python train.py --num_hidden_layers=8 --hidden_size=384 --num_attention_heads=6 --num_key_value_heads=2 --head_dim=64 --intermediate_size=1024 --vocab_size=2048 --hidden_act="swiglu" --norm="rmsnorm" --norm_place="pre" --norm_eps=1e-05 --positions="rope" --rope_theta=31100.0 --rope_fraction=1.0 --qk_norm=false --attn_scale=0.125 --bias="qkv" --tie_word_embeddings=false --parallel_block=false --init="uniform" --init_std_qkv=0.0279 --init_std_o=0.0 --init_std_up=0.0279 --init_std_down=0.0 --optimizer="soap_variant" --learning_rate=0.00447 --beta1=0.95 --beta2=0.95 --weight_decay=0.1 --lr_head=0.00715 --warmup_steps=200 --schedule="wsd" --decay_fraction=0.835 --decay_shape="linear" --final_lr_fraction=0.05 --batch_tokens=131072 --max_seq_len=2048 --doc_mask=false --train_tokens=361700000 --max_steps=2760 --dataset="wikipedia_en"
Each number is 200 + 30 x the weight over its row's rms, rounded and kept within 0 to 999. Layers, rows and columns count from 0. The size before them is the row's rms in percent of the matrix's.

# layer 3 attention query, 384x384, rms 0.0954, rows 50-63,114-127,178-191, columns 0-63
096,214,204,184,154,214,219,207,182,180,204,192,193,202,212,157,260,160,179,183,213,179,205,174,262,212,200,185,191,206,181,215,229,212,182,220,168,248,213,154,250,200,196,214,192,268,136,221,190,186,198,183,181,242,244,193,251,169,234,175,212,229,201,129,174
098,175,192,209,222,236,172,225,194,201,191,213,219,196,209,212,205,170,190,166,163,244,214,172,165,221,237,216,194,183,205,213,203,219,218,201,139,180,186,211,220,179,171,236,209,216,230,157,215,212,199,175,238,164,207,202,204,189,202,141,159,180,191,197,196
090,234,219,177,161,195,146,199,211,181,173,215,159,172,221,185,167,207,235,253,187,150,237,184,224,185,219,205,185,175,172,163,195,194,153,201,155,183,229,239,191,221,192,197,199,209,184,217,225,196,224,249,220,187,177,233,179,232,168,187,187,174,197,223,156
091,210,218,170,197,272,212,235,171,229,225,202,201,189,226,255,235,220,232,237,206,180,191,199,188,179,203,160,246,210,231,204,198,188,195,280,204,205,157,181,195,233,179,212,162,199,156,147,216,185,255,236,196,222,100,167,200,180,143,172,200,172,217,201,209
090,174,233,230,149,173,228,170,211,191,209,250,220,257,201,216,194,254,179,200,174,144,256,201,191,211,188,212,164,199,221,179,266,208,182,171,213,203,271,252,191,229,179,196,180,193,196,242,212,168,194,221,143,202,201,148,215,186,192,233,256,169,238,201,217
095,265,165,177,206,265,205,208,111,240,199,200,216,197,168,211,232,218,177,201,217,240,204,222,146,200,203,278,213,182,226,171,198,215,180,180,220,279,244,212,164,227,238,218,217,244,208,239,174,205,201,183,255,234,200,198,167,157,180,200,227,143,176,216,166
089,209,215,257,217,226,269,219,192,199,221,152,185,160,289,187,160,199,116,205,203,201,234,237,161,210,176,198,250,226,234,167,193,252,187,189,176,228,209,228,221,198,221,201,221,221,145,160,199,176,212,163,237,183,236,195,164,218,229,215,214,169,178,143,245
092,221,212,232,187,197,189,204,181,132,180,170,210,235,185,168,193,210,265,214,203,204,181,169,168,220,209,248,228,154,156,213,258,210,140,167,198,235,198,148,155,217,210,220,227,129,174,220,204,194,175,233,272,226,159,174,211,229,184,247,136,224,176,174,125
094,167,212,217,218,233,170,205,196,240,170,201,175,228,233,188,191,236,209,198,178,205,206,262,198,255,190,207,164,228,179,231,183,256,204,261,190,183,237,180,202,174,140,207,166,203,222,205,244,193,222,227,181,195,197,156,244,172,271,197,203,215,197,221,189
097,154,218,225,183,210,219,200,249,171,236,225,206,226,158,215,245,190,162,167,200,208,230,213,206,228,159,196,179,188,271,196,215,184,254,179,169,181,212,207,157,170,234,223,189,206,195,200,179,174,169,195,235,188,161,243,220,217,203,232,212,214,171,189,237
101,178,168,163,161,222,216,234,195,194,161,192,212,200,193,157,231,168,178,184,216,178,223,184,202,220,202,221,165,195,259,233,246,241,214,215,219,213,146,189,226,195,204,186,238,207,214,158,177,211,186,187,190,215,256,216,224,201,243,165,170,229,188,150,221
089,187,210,251,194,144,146,159,187,176,233,195,173,232,184,196,192,208,202,237,250,232,229,208,204,191,227,185,227,240,188,243,216,182,210,191,164,263,248,208,200,198,149,220,223,218,171,131,193,266,218,191,218,183,265,150,235,240,193,164,216,173,199,202,173
097,162,175,199,232,217,234,219,225,201,219,118,192,169,163,284,264,186,190,168,180,95,191,179,226,186,217,202,203,162,210,228,216,162,209,190,192,142,232,246,256,201,185,205,136,179,206,219,228,224,173,189,155,175,215,158,211,189,199,119,205,173,197,229,168
097,145,210,208,211,237,213,171,219,179,233,194,234,185,247,213,116,176,182,198,155,234,193,168,250,162,217,237,188,196,187,209,249,157,218,199,207,200,243,198,248,191,179,212,232,227,279,171,242,224,223,203,204,197,224,137,236,267,214,204,202,207,240,161,184
139,152,241,220,170,207,252,226,161,183,237,188,178,170,226,187,280,206,183,159,198,225,263,261,235,184,202,198,215,199,200,198,223,158,205,212,202,219,205,211,217,230,171,209,199,217,221,235,216,180,110,199,164,198,166,208,205,195,242,164,182,203,211,124,201
108,214,194,189,172,133,202,219,212,174,196,208,241,204,192,171,177,212,179,229,224,175,168,247,147,153,218,248,211,204,154,227,229,188,220,225,208,191,204,172,186,179,214,256,181,230,203,154,173,198,202,225,110,223,193,243,201,165,146,131,275,200,221,270,225
100,221,173,210,198,233,184,204,210,256,162,146,176,185,202,249,189,210,229,208,237,153,127,184,208,224,214,190,123,226,167,137,165,214,202,173,176,169,238,187,216,219,192,215,178,183,192,197,147,186,215,189,213,198,217,192,217,243,150,198,258,176,181,248,192
121,208,192,214,241,152,238,163,197,206,174,221,151,239,262,190,260,187,260,205,205,196,270,183,228,198,231,289,262,172,184,242,213,216,173,233,238,215,142,174,216,191,214,200,212,238,220,201,218,201,198,246,232,230,197,246,215,227,191,184,172,201,195,147,182
126,156,201,176,211,218,171,195,183,217,172,214,184,195,232,165,201,270,145,146,206,217,213,171,234,155,264,211,204,200,144,252,231,201,204,164,209,209,188,220,199,206,152,183,215,202,217,213,185,253,141,185,208,130,178,243,231,214,213,221,158,213,213,228,171
118,204,220,143,238,207,180,283,158,181,242,256,223,184,199,211,141,172,206,193,215,235,192,223,209,230,206,219,199,191,210,166,212,266,264,180,262,245,177,185,199,245,180,230,124,213,209,186,201,186,246,170,222,180,197,208,227,201,189,211,182,226,236,271,205
125,182,202,185,199,167,191,155,173,186,213,202,206,206,212,248,194,232,167,160,166,170,183,226,210,255,209,189,192,150,248,161,176,143,200,203,186,235,175,164,198,166,167,245,217,191,199,201,281,196,181,231,271,215,179,224,202,233,194,169,174,170,202,219,200
118,204,215,214,182,211,197,156,163,176,177,225,184,236,191,225,189,202,185,229,192,227,172,161,162,161,246,184,223,203,184,195,209,162,232,196,231,163,195,196,195,168,183,132,218,235,222,267,175,184,169,224,263,194,202,230,218,187,218,192,210,188,211,198,231
130,183,174,243,210,194,199,186,184,167,131,158,152,260,269,208,206,184,193,176,156,199,188,223,213,181,157,200,214,226,214,155,207,212,187,237,198,193,184,165,233,156,174,237,199,206,225,204,214,240,156,263,269,198,217,188,188,254,214,163,156,184,191,165,199
123,218,243,184,228,187,318,231,233,244,194,208,218,197,192,199,172,175,164,173,219,217,153,238,240,232,248,158,197,205,228,243,196,242,192,182,194,230,198,195,215,148,159,222,166,264,193,233,228,214,134,241,212,249,219,192,187,193,196,195,222,172,233,199,198
118,167,213,198,215,182,175,237,176,185,174,184,231,197,201,239,173,177,173,204,269,173,212,237,147,190,194,194,201,244,219,196,206,191,198,184,185,180,198,188,163,236,233,183,227,185,200,196,210,179,175,218,209,172,205,237,155,170,187,242,191,205,225,180,227
124,208,224,181,220,206,264,148,215,189,203,166,204,237,199,167,221,191,220,261,171,176,234,226,128,194,178,195,218,258,236,228,152,104,172,209,258,184,185,207,190,219,172,186,202,224,224,196,220,198,197,258,194,240,196,222,220,253,230,218,164,172,194,209,199
111,204,236,203,209,228,173,140,199,200,252,154,190,191,194,201,211,204,191,227,193,177,194,241,218,253,211,209,233,200,207,259,153,163,245,192,197,196,218,169,248,202,174,186,144,130,200,227,198,158,214,149,156,183,192,173,268,201,220,179,192,240,198,232,149
123,214,228,198,210,176,153,140,217,183,177,187,153,245,192,185,213,192,219,208,223,169,174,240,192,177,187,212,185,224,230,190,208,225,227,234,199,159,217,195,155,193,199,196,185,298,178,200,261,171,174,276,268,172,212,279,174,192,157,209,219,214,190,215,193
115,157,236,197,216,256,227,241,214,235,241,194,253,171,213,194,289,211,160,197,225,177,180,207,201,231,238,209,166,217,177,202,197,152,191,236,164,231,196,206,234,206,216,211,166,253,186,217,180,168,122,189,197,250,186,208,254,181,255,202,173,210,180,205,203
108,231,173,216,186,129,182,233,199,181,212,221,235,171,184,195,164,191,245,186,207,195,222,174,150,207,222,197,210,172,230,189,180,198,141,252,205,205,154,231,207,235,185,220,198,218,185,230,200,151,239,213,211,199,179,184,179,197,187,198,152,210,212,202,181
099,214,186,224,255,230,210,193,182,202,162,182,159,201,222,253,181,269,166,201,230,170,181,140,187,197,213,132,169,200,184,102,197,245,194,185,160,209,186,203,197,191,209,220,188,199,211,135,185,225,224,226,173,211,218,251,244,220,167,223,222,251,209,183,211
108,182,173,191,257,222,148,283,229,185,223,174,210,116,174,239,252,212,198,179,166,169,147,181,132,181,238,214,233,228,166,226,207,196,190,222,211,176,168,211,190,211,149,159,169,248,181,162,230,230,187,221,251,173,216,194,211,232,221,212,158,292,144,197,187
117,182,182,228,200,220,190,170,232,185,160,241,161,170,165,237,199,158,189,203,156,215,198,240,241,272,160,199,203,168,220,239,182,242,178,169,205,204,211,195,208,196,234,172,145,183,189,225,228,184,201,223,207,194,249,199,187,174,225,207,190,226,218,205,142
113,238,162,246,191,180,168,188,198,217,148,198,210,204,245,223,225,218,181,248,229,249,191,247,193,183,192,174,215,218,220,257,231,178,212,184,250,276,227,191,204,174,156,180,243,217,195,125,191,243,262,207,156,146,232,212,209,223,131,223,180,201,213,232,194
110,234,213,186,200,170,188,213,208,209,249,201,233,198,195,151,216,135,193,187,170,201,205,199,167,153,227,218,201,197,230,193,219,143,187,199,255,226,171,224,250,169,234,171,146,233,204,175,200,155,149,185,268,177,179,265,241,193,199,173,213,191,200,191,170
113,184,211,224,113,216,176,205,211,190,215,156,246,194,111,191,163,193,221,228,180,187,193,183,222,185,151,209,174,158,192,218,168,246,194,227,173,221,172,130,170,244,180,215,206,178,178,166,183,157,183,207,206,204,183,213,214,206,189,181,184,217,172,252,161
112,208,216,184,154,158,214,248,176,169,198,249,211,187,225,214,153,188,243,194,207,249,207,252,155,222,241,190,194,186,224,235,183,184,220,231,174,220,157,179,207,177,182,190,246,195,236,191,274,210,159,240,211,237,172,226,154,205,202,185,236,222,242,235,220
114,147,156,189,208,177,230,219,161,199,170,254,198,192,243,234,187,239,215,184,205,188,260,192,261,231,216,224,223,172,150,228,197,223,257,206,229,211,236,181,196,203,148,205,204,215,211,187,202,194,187,210,213,172,156,143,204,238,186,184,201,186,221,192,218
112,243,225,194,216,196,216,201,166,171,176,259,221,199,190,231,219,177,177,180,241,206,217,207,209,181,199,234,210,186,171,198,191,237,158,162,228,234,203,197,245,175,191,226,225,191,238,190,217,173,217,146,205,181,176,212,207,208,219,182,225,224,212,204,199
108,184,220,173,210,180,180,102,206,167,229,161,184,227,203,215,173,155,191,239,233,210,182,287,201,168,240,150,195,180,176,148,196,186,182,200,222,175,245,190,192,221,169,182,173,173,193,231,238,179,249,227,150,211,268,162,195,237,109,205,261,188,247,198,209
116,233,185,182,195,223,240,190,188,214,210,163,199,215,174,181,191,158,244,151,147,202,185,208,239,171,245,213,249,199,148,243,203,216,256,211,213,182,157,189,228,217,249,163,214,192,209,232,156,202,198,191,183,189,220,214,228,150,177,166,231,177,196,196,192
102,191,215,188,225,191,168,143,177,196,221,155,227,265,182,185,215,165,197,228,146,201,178,182,165,190,165,209,194,200,207,185,228,188,159,182,205,176,254,222,222,228,218,171,178,201,183,231,196,229,195,132,171,203,172,208,162,192,182,220,210,216,219,194,197
# layer 3 attention key, 128x384, rms 0.0835, rows 50-63, columns 0-63
108,189,222,233,171,172,164,199,209,215,172,241,208,173,215,208,209,224,171,211,202,166,220,198,190,168,196,209,208,203,199,200,247,212,184,208,228,193,197,226,174,197,198,212,191,199,186,110,220,228,147,209,210,218,223,255,179,169,192,218,181,257,223,209,168
107,205,182,200,177,167,205,195,224,225,176,155,192,184,219,238,192,200,181,245,272,201,177,196,216,266,210,196,164,192,241,246,264,210,184,237,135,201,195,172,161,195,259,167,163,215,181,140,166,198,209,217,190,176,184,185,251,156,205,241,229,196,223,227,190
118,156,179,264,234,204,194,192,210,153,182,224,225,208,217,226,185,154,181,251,233,182,172,252,151,233,189,233,218,176,165,188,245,185,144,150,214,186,210,188,188,160,152,259,222,158,201,187,203,213,192,195,187,175,207,172,183,196,153,154,209,190,199,280,148
114,218,229,211,247,201,208,202,186,161,217,236,192,213,239,215,225,183,202,201,181,212,224,153,252,193,179,243,242,230,208,176,207,203,148,163,209,240,211,130,218,205,201,249,169,170,212,230,224,229,186,220,168,214,220,201,137,205,215,167,233,258,200,208,202
111,218,188,204,197,203,222,176,259,133,208,188,198,192,209,209,233,123,221,155,178,244,185,211,215,154,200,257,223,206,253,178,204,156,221,156,222,258,152,196,196,178,183,161,181,181,168,228,178,188,182,199,205,195,221,134,162,175,179,232,230,229,203,191,208
108,179,239,218,248,216,225,140,218,228,242,154,177,161,248,220,212,182,187,168,228,134,209,192,213,212,206,188,223,201,229,181,231,220,205,237,152,218,196,233,190,203,220,223,229,204,196,138,184,203,195,178,164,235,192,136,231,230,207,181,218,142,200,175,187
113,155,229,245,251,209,185,226,201,197,215,201,190,219,174,209,233,193,195,159,192,196,199,193,179,192,185,196,182,207,190,196,172,200,219,196,232,219,211,220,196,258,116,163,135,192,186,231,213,214,156,131,240,131,181,214,232,236,236,261,191,214,232,186,213
110,191,228,187,266,217,222,259,203,197,195,189,198,220,179,191,219,170,224,217,132,185,203,226,201,180,218,181,217,191,245,178,238,244,243,171,223,233,266,246,152,201,213,216,167,274,214,252,180,200,180,223,206,263,203,180,217,198,181,237,238,236,229,184,194
114,153,233,217,217,190,204,227,185,161,223,204,152,207,221,174,250,250,202,211,249,212,146,235,236,173,186,230,171,243,155,256,227,221,188,193,227,211,220,200,211,185,176,198,216,184,269,184,170,256,184,155,203,173,170,215,146,171,180,189,189,199,220,153,233
111,181,257,200,293,207,211,185,164,218,231,192,211,190,205,204,214,192,209,187,198,245,164,213,204,214,178,238,193,213,204,206,217,173,205,223,288,232,153,213,223,182,174,191,184,201,167,186,227,206,204,226,266,206,199,248,196,188,219,209,215,233,156,190,256
110,250,192,177,206,222,232,184,189,206,238,208,164,231,167,225,237,221,223,168,185,188,177,256,165,252,187,187,195,200,206,202,199,238,138,188,205,166,269,169,121,204,201,179,178,233,129,170,200,248,191,182,184,205,177,137,228,158,209,183,169,189,177,252,164
117,221,167,219,231,241,220,212,123,224,223,232,187,216,191,147,162,173,205,180,179,244,227,148,244,197,167,239,200,234,195,213,223,242,214,205,195,211,185,162,198,196,146,192,185,234,255,225,221,161,173,193,272,217,83,179,134,247,187,243,165,160,204,191,168
110,201,197,204,188,231,193,202,165,199,159,230,207,201,201,245,196,159,189,191,220,202,171,171,194,191,187,202,189,230,170,175,183,207,126,175,207,202,151,196,162,237,170,199,215,252,176,173,189,206,175,218,210,186,196,174,179,228,212,198,170,271,236,212,168
120,214,170,187,172,212,193,224,178,161,248,261,173,233,216,153,205,212,146,200,217,193,152,155,211,248,195,176,229,222,156,196,193,253,237,175,207,181,216,186,219,225,155,190,186,178,232,190,214,177,191,258,196,189,161,160,178,156,233,174,146,180,208,233,207
# layer 3 attention value, 128x384, rms 0.122, rows 0-13, columns 0-63
095,151,172,141,197,147,168,192,226,207,196,252,233,176,226,217,180,199,213,169,215,193,210,154,172,224,200,156,172,244,198,137,196,180,209,178,187,220,199,279,239,226,204,203,232,171,247,194,174,225,204,206,185,203,159,246,208,171,234,221,254,153,144,195,181
094,186,177,187,153,153,197,216,204,193,264,200,252,200,208,157,159,189,223,205,184,200,144,228,188,205,223,222,170,169,191,150,177,243,183,166,173,178,202,217,164,201,193,158,200,244,230,213,186,267,202,100,154,207,241,233,168,174,135,237,176,153,210,227,232
098,207,218,196,191,193,143,128,259,205,186,170,201,202,190,218,189,200,211,205,222,203,245,228,217,136,226,185,169,173,273,219,221,258,213,199,188,140,164,203,234,203,206,188,234,186,198,178,186,202,215,234,172,220,149,225,183,203,212,205,151,173,187,222,201
102,239,206,112,192,213,291,243,229,242,227,171,236,173,218,208,223,212,190,197,167,199,226,215,180,207,206,164,226,205,188,214,185,203,230,228,233,173,235,189,183,216,217,197,157,182,223,221,244,266,206,143,222,268,207,227,186,210,153,198,200,180,235,208,202
103,206,231,245,226,208,221,219,206,181,198,209,202,180,147,208,199,183,209,157,189,162,193,190,215,171,196,257,242,232,253,182,227,233,175,188,208,228,182,202,192,193,175,213,168,192,232,187,222,227,141,220,249,210,289,175,207,248,197,200,254,203,138,245,238
099,187,221,203,195,201,146,150,228,322,176,163,193,208,211,210,211,194,209,226,180,224,207,173,223,198,250,126,202,177,198,224,171,185,225,175,179,125,187,154,221,174,216,213,272,211,195,173,193,204,234,155,180,154,203,209,194,180,169,225,181,198,230,203,208
095,233,226,183,180,179,213,183,191,222,205,167,187,226,199,173,171,199,194,247,201,171,228,198,228,195,219,200,246,143,143,244,231,149,180,195,199,235,203,232,215,223,174,251,232,232,193,206,213,213,184,234,187,183,184,175,203,201,206,221,177,229,225,207,211
098,227,201,254,232,224,190,219,226,163,240,247,190,218,214,182,160,222,186,190,185,192,223,210,206,211,220,244,190,184,222,211,194,167,188,170,218,182,129,209,187,233,176,229,184,191,220,197,170,115,136,166,164,205,202,239,181,202,180,229,213,247,214,188,179
091,140,249,201,192,267,214,243,200,212,235,197,212,229,209,239,253,200,185,229,199,165,188,264,231,162,216,140,238,200,233,193,198,162,186,237,185,201,213,226,205,139,133,275,177,163,203,185,205,198,184,166,161,183,228,227,178,203,209,110,272,199,182,207,210
099,195,237,227,226,233,205,178,156,198,225,243,258,200,218,201,208,195,198,233,199,182,189,201,240,227,233,195,198,179,212,185,251,182,193,178,188,163,215,225,192,167,167,219,212,216,208,194,171,224,215,221,187,228,222,167,191,208,227,182,172,219,206,182,157
102,174,247,278,195,184,224,239,237,234,195,213,231,183,217,197,180,219,198,200,197,238,214,147,172,277,208,165,152,198,170,217,198,191,199,152,178,169,218,184,246,239,245,243,172,225,143,220,213,222,205,221,192,267,249,165,178,189,200,156,224,205,170,219,194
090,207,204,222,218,172,207,206,219,215,199,210,221,237,177,207,194,217,114,186,168,200,211,205,168,186,234,210,240,164,168,188,174,214,209,193,237,224,167,206,239,216,199,198,219,200,203,134,232,232,253,204,208,228,239,210,192,176,201,168,128,199,228,200,226
096,191,219,134,189,216,164,222,232,224,151,216,218,163,217,185,275,255,206,198,196,177,168,225,181,226,171,165,203,200,248,137,239,196,166,192,190,231,237,227,207,206,228,184,217,212,216,196,207,165,176,151,204,159,224,179,193,201,203,198,193,216,216,183,256
097,163,157,149,190,146,277,197,196,178,190,169,180,180,191,194,172,251,167,145,203,210,232,194,217,232,170,188,178,173,202,247,196,226,187,223,196,225,218,205,187,213,247,210,206,215,226,233,195,153,139,208,169,156,219,248,126,188,224,193,215,203,187,223,207
# layer 3 attention output (transposed), 384x384, rms 0.117, rows 0-12,64-76,128-140, columns 0-63
093,159,216,141,185,251,232,262,200,218,178,205,218,211,219,159,218,165,180,180,173,178,240,122,203,189,216,187,197,193,232,209,188,208,164,192,209,219,180,228,192,213,238,195,187,205,132,214,155,209,187,209,228,256,251,205,196,164,260,191,190,186,242,138,210
089,166,250,199,223,198,214,194,222,162,194,232,216,174,179,196,131,155,232,206,214,237,198,124,195,184,215,219,201,203,219,192,273,228,165,175,229,203,167,130,222,151,224,178,198,227,205,192,134,198,169,148,157,155,208,223,171,196,175,224,195,249,185,236,202
097,201,204,191,192,165,191,204,224,217,213,213,163,221,192,183,190,207,224,161,201,217,206,263,205,165,233,183,244,187,221,193,190,197,221,143,173,233,216,218,140,193,232,270,196,171,197,206,244,161,214,197,185,204,171,202,158,216,147,188,191,208,177,224,254
099,193,221,222,163,190,181,190,205,228,248,233,184,175,226,215,176,205,177,187,212,200,247,238,206,236,231,202,131,187,201,211,242,219,180,162,175,253,181,252,230,201,204,185,184,214,189,223,198,215,216,157,206,190,235,255,227,178,206,197,195,200,203,188,158
098,220,192,121,220,202,208,170,178,193,215,156,213,198,196,196,171,186,217,245,202,173,117,215,217,203,214,191,219,253,247,170,248,208,221,172,209,226,174,173,175,181,180,153,242,183,221,232,181,248,139,201,165,151,186,168,174,212,214,209,223,209,183,260,180
100,273,171,208,182,200,188,209,239,217,201,246,180,187,153,205,141,236,182,214,218,189,188,151,202,215,178,152,215,233,231,202,180,274,220,201,173,219,175,184,176,221,236,241,266,216,174,201,198,196,232,196,259,199,205,171,232,197,198,244,192,196,162,241,220
095,202,197,210,186,170,180,184,224,182,188,212,188,178,196,228,257,241,226,203,253,184,192,201,174,224,136,185,207,209,228,206,167,166,252,161,220,203,190,200,246,244,222,177,202,188,146,177,153,197,211,108,205,183,232,169,220,176,182,218,175,173,131,235,188
085,183,256,156,180,193,214,188,191,141,200,171,151,216,200,201,243,242,250,197,248,151,207,275,279,203,178,188,208,199,161,183,230,204,219,220,258,204,213,209,177,169,183,159,195,258,170,166,189,212,190,166,199,190,164,174,212,183,193,229,185,221,189,249,234
086,224,184,179,147,202,165,210,213,231,219,188,171,180,184,179,230,223,166,216,161,247,167,220,173,183,244,206,123,179,203,198,201,184,224,179,192,216,199,231,198,219,207,209,210,222,242,164,162,229,187,214,155,142,207,172,225,149,187,229,232,218,260,218,190
101,158,219,192,214,214,188,202,254,220,212,245,257,183,182,197,192,178,238,209,161,203,193,234,161,191,160,162,258,206,175,214,207,189,251,216,186,183,208,146,173,205,190,180,231,155,198,194,150,196,278,202,208,169,204,173,183,218,205,196,169,242,155,258,236
093,206,176,157,154,193,201,237,204,245,231,205,227,186,201,148,135,236,208,243,239,181,153,158,224,194,169,187,202,206,170,195,208,192,198,207,200,190,216,252,246,186,192,186,197,291,206,160,164,247,238,204,232,211,187,193,205,205,220,209,229,185,208,212,203
088,186,157,212,218,194,189,186,181,192,231,183,198,178,216,189,233,208,158,217,229,198,198,178,249,201,172,153,239,203,131,248,226,161,196,236,213,197,206,240,163,190,180,193,225,198,154,195,191,184,204,185,226,191,183,256,127,169,212,136,205,220,210,161,224
098,212,225,153,163,227,182,188,214,256,237,201,253,143,240,182,138,185,220,188,222,170,228,224,172,210,228,175,190,251,173,234,170,209,225,230,159,143,231,219,226,213,215,241,226,257,172,204,192,189,209,169,189,130,173,219,189,204,226,191,127,215,199,257,217
096,199,233,200,197,218,213,219,187,178,189,200,221,140,230,238,265,154,214,187,208,171,229,227,210,197,183,235,241,221,145,247,187,156,127,198,197,210,208,244,169,194,173,174,235,169,216,165,171,166,127,201,222,165,117,209,199,166,192,167,185,170,195,197,193
099,225,167,198,207,225,206,190,214,222,225,177,218,203,175,206,165,195,181,256,164,249,151,152,200,185,221,177,191,163,160,249,183,165,187,211,156,203,155,207,238,182,213,153,178,229,157,155,211,195,215,229,223,218,199,202,200,193,198,179,205,221,203,180,161
100,213,180,203,256,184,206,244,204,241,152,173,183,220,159,243,205,265,156,175,238,203,201,170,212,186,209,206,156,166,180,186,250,162,218,129,216,210,201,242,229,161,200,212,151,205,190,273,195,229,183,184,245,211,248,184,215,178,248,192,196,181,186,232,219
104,206,198,197,196,195,255,239,183,180,206,228,200,219,190,202,146,224,199,124,136,234,187,191,182,214,173,162,211,206,226,214,198,204,206,203,180,221,215,200,218,169,159,247,206,201,166,198,162,216,251,165,178,144,185,196,183,182,121,231,183,192,167,200,205
102,211,176,204,212,261,170,153,173,144,218,232,188,180,222,205,182,208,235,253,199,152,153,171,212,222,215,158,188,159,184,166,160,171,196,222,187,164,189,181,227,258,204,153,231,203,212,186,162,136,267,211,222,235,192,234,213,182,224,199,159,176,208,249,229
100,185,225,218,165,269,217,164,205,208,222,137,219,172,152,249,233,183,168,161,163,195,171,183,241,198,217,248,155,199,226,231,146,131,212,213,189,227,235,178,186,187,229,182,181,242,211,140,189,186,168,198,203,196,256,235,198,146,269,219,225,193,232,203,206
100,199,172,181,227,166,177,230,186,212,171,246,235,204,215,185,196,196,197,187,167,179,221,148,222,234,196,243,196,181,136,174,246,236,196,168,169,210,232,208,196,233,213,199,215,221,166,154,189,190,172,202,182,273,172,230,186,185,152,234,160,260,209,232,207
105,219,113,203,192,189,180,235,172,223,210,214,144,174,206,195,160,201,202,157,208,191,189,216,214,223,183,196,213,216,214,220,263,199,217,209,186,203,157,224,193,211,158,238,183,154,177,241,211,167,235,218,211,191,215,199,174,214,147,212,178,157,167,242,244
099,164,208,234,139,174,188,178,149,136,191,194,216,197,191,183,200,218,198,231,182,212,181,209,197,167,207,184,191,188,232,212,193,206,192,114,177,198,206,228,155,178,225,230,216,188,212,168,191,192,147,226,180,200,205,255,156,207,232,204,199,171,210,224,185
097,259,197,190,256,193,187,210,161,269,173,202,180,199,215,214,209,209,178,207,207,189,187,203,202,186,146,195,149,209,177,213,184,171,235,226,214,167,191,205,136,185,213,173,237,161,222,139,202,210,187,206,216,177,225,237,165,157,205,233,199,206,146,146,193
110,196,170,160,224,224,193,214,148,185,222,177,257,255,197,161,227,184,203,204,190,212,259,198,200,164,215,173,212,189,170,206,210,240,191,160,123,227,203,152,159,167,240,272,181,233,171,181,250,209,222,179,198,166,187,187,176,260,231,199,211,268,175,200,165
097,138,192,111,210,175,209,194,207,198,206,230,257,179,125,186,208,151,220,190,236,221,200,207,160,176,198,185,233,189,250,167,227,188,215,217,208,211,211,174,215,194,220,206,164,200,152,168,255,160,202,199,217,180,191,260,297,210,213,246,165,202,179,197,190
093,193,213,210,219,241,189,199,234,183,187,200,158,177,233,230,190,188,169,215,214,253,153,223,157,246,117,225,164,167,208,190,232,155,206,174,218,171,175,183,184,229,213,221,205,199,252,221,171,155,198,189,245,171,179,194,245,167,166,178,247,195,211,187,167
095,174,211,255,244,177,171,180,210,181,192,174,220,172,184,174,189,151,202,209,133,246,142,147,154,241,156,215,191,199,182,217,202,206,204,222,173,213,155,160,215,200,225,207,195,208,209,244,205,233,154,231,184,157,178,241,238,185,214,190,227,226,155,197,160
101,247,198,166,193,195,208,254,184,232,207,155,227,171,173,204,213,220,206,214,207,150,169,229,211,182,244,219,181,237,196,234,157,144,199,168,177,200,204,274,221,219,193,225,220,193,183,210,178,200,199,170,180,213,214,136,266,257,175,253,206,275,235,195,192
100,207,197,195,187,209,268,168,215,172,216,183,189,179,259,200,196,209,177,208,164,208,209,196,138,170,251,142,163,182,234,121,203,208,202,225,204,200,174,253,235,164,195,174,202,195,225,239,187,155,221,270,168,156,251,243,211,225,173,193,176,188,189,133,215
091,177,205,204,210,172,224,199,174,196,151,208,207,208,261,237,216,214,180,242,180,264,192,194,160,246,256,176,217,209,211,204,207,174,201,210,243,243,249,203,165,208,176,171,141,208,179,266,203,243,167,256,171,204,162,233,211,110,181,190,201,254,214,274,236
105,212,186,215,233,174,196,218,177,221,187,215,210,261,211,214,203,194,197,127,198,212,149,223,213,181,180,172,177,184,217,188,171,211,256,195,219,220,277,168,193,169,161,260,258,142,210,180,208,183,222,188,194,172,190,232,194,163,192,143,255,193,214,205,181
089,211,169,165,191,194,195,203,185,166,186,216,237,156,202,224,136,138,177,197,188,247,193,159,233,244,232,150,172,246,209,197,211,230,165,227,252,230,263,223,211,239,173,193,122,228,265,221,215,202,179,196,241,175,208,168,214,220,229,183,192,200,197,158,190
097,234,189,180,152,243,194,193,171,172,186,174,121,205,220,228,237,159,208,198,210,206,211,233,231,235,213,172,254,200,224,197,227,181,195,244,152,178,212,179,185,226,232,200,221,196,237,215,225,152,239,195,197,209,180,201,235,202,248,154,186,213,155,216,200
098,196,191,166,182,216,239,228,221,242,207,210,226,222,174,195,217,212,175,127,226,175,177,211,217,144,195,241,242,165,221,214,143,165,201,238,249,178,202,180,202,191,264,198,242,165,207,207,155,176,147,182,220,184,234,185,216,153,261,238,137,207,180,158,171
100,233,232,210,191,188,189,198,206,228,243,155,218,187,208,228,211,200,195,184,200,196,262,213,211,152,182,214,245,220,190,210,224,179,141,229,189,158,219,242,241,152,140,249,204,215,192,222,174,198,204,169,170,170,143,149,184,172,191,215,168,202,182,230,207
098,169,214,173,193,219,255,169,212,209,186,192,177,213,218,185,194,231,228,200,219,212,191,163,201,188,189,170,264,162,193,238,152,116,233,166,180,216,221,215,241,195,226,162,193,230,226,198,223,217,197,264,188,215,195,197,173,212,195,208,190,199,217,215,230
091,192,171,218,202,209,238,185,207,189,220,202,197,182,213,176,235,206,209,264,200,201,256,205,176,151,160,191,250,175,196,231,228,187,205,199,176,203,218,212,176,225,148,161,259,179,169,199,204,196,181,137,179,203,167,243,194,178,208,238,190,209,199,209,181
095,213,216,215,218,257,167,212,156,221,277,216,189,246,172,227,178,210,177,190,221,194,199,224,223,228,240,203,196,148,202,259,166,241,196,150,184,223,146,222,203,216,249,210,267,172,173,215,227,254,214,152,198,208,236,156,215,262,146,229,150,231,224,187,176
097,188,190,221,179,154,208,145,213,179,287,226,165,218,200,161,235,193,237,208,210,152,224,189,227,236,185,234,154,150,161,226,146,234,209,192,190,226,170,224,181,188,202,215,243,216,154,204,227,217,206,178,178,198,257,181,187,197,180,206,192,217,255,197,131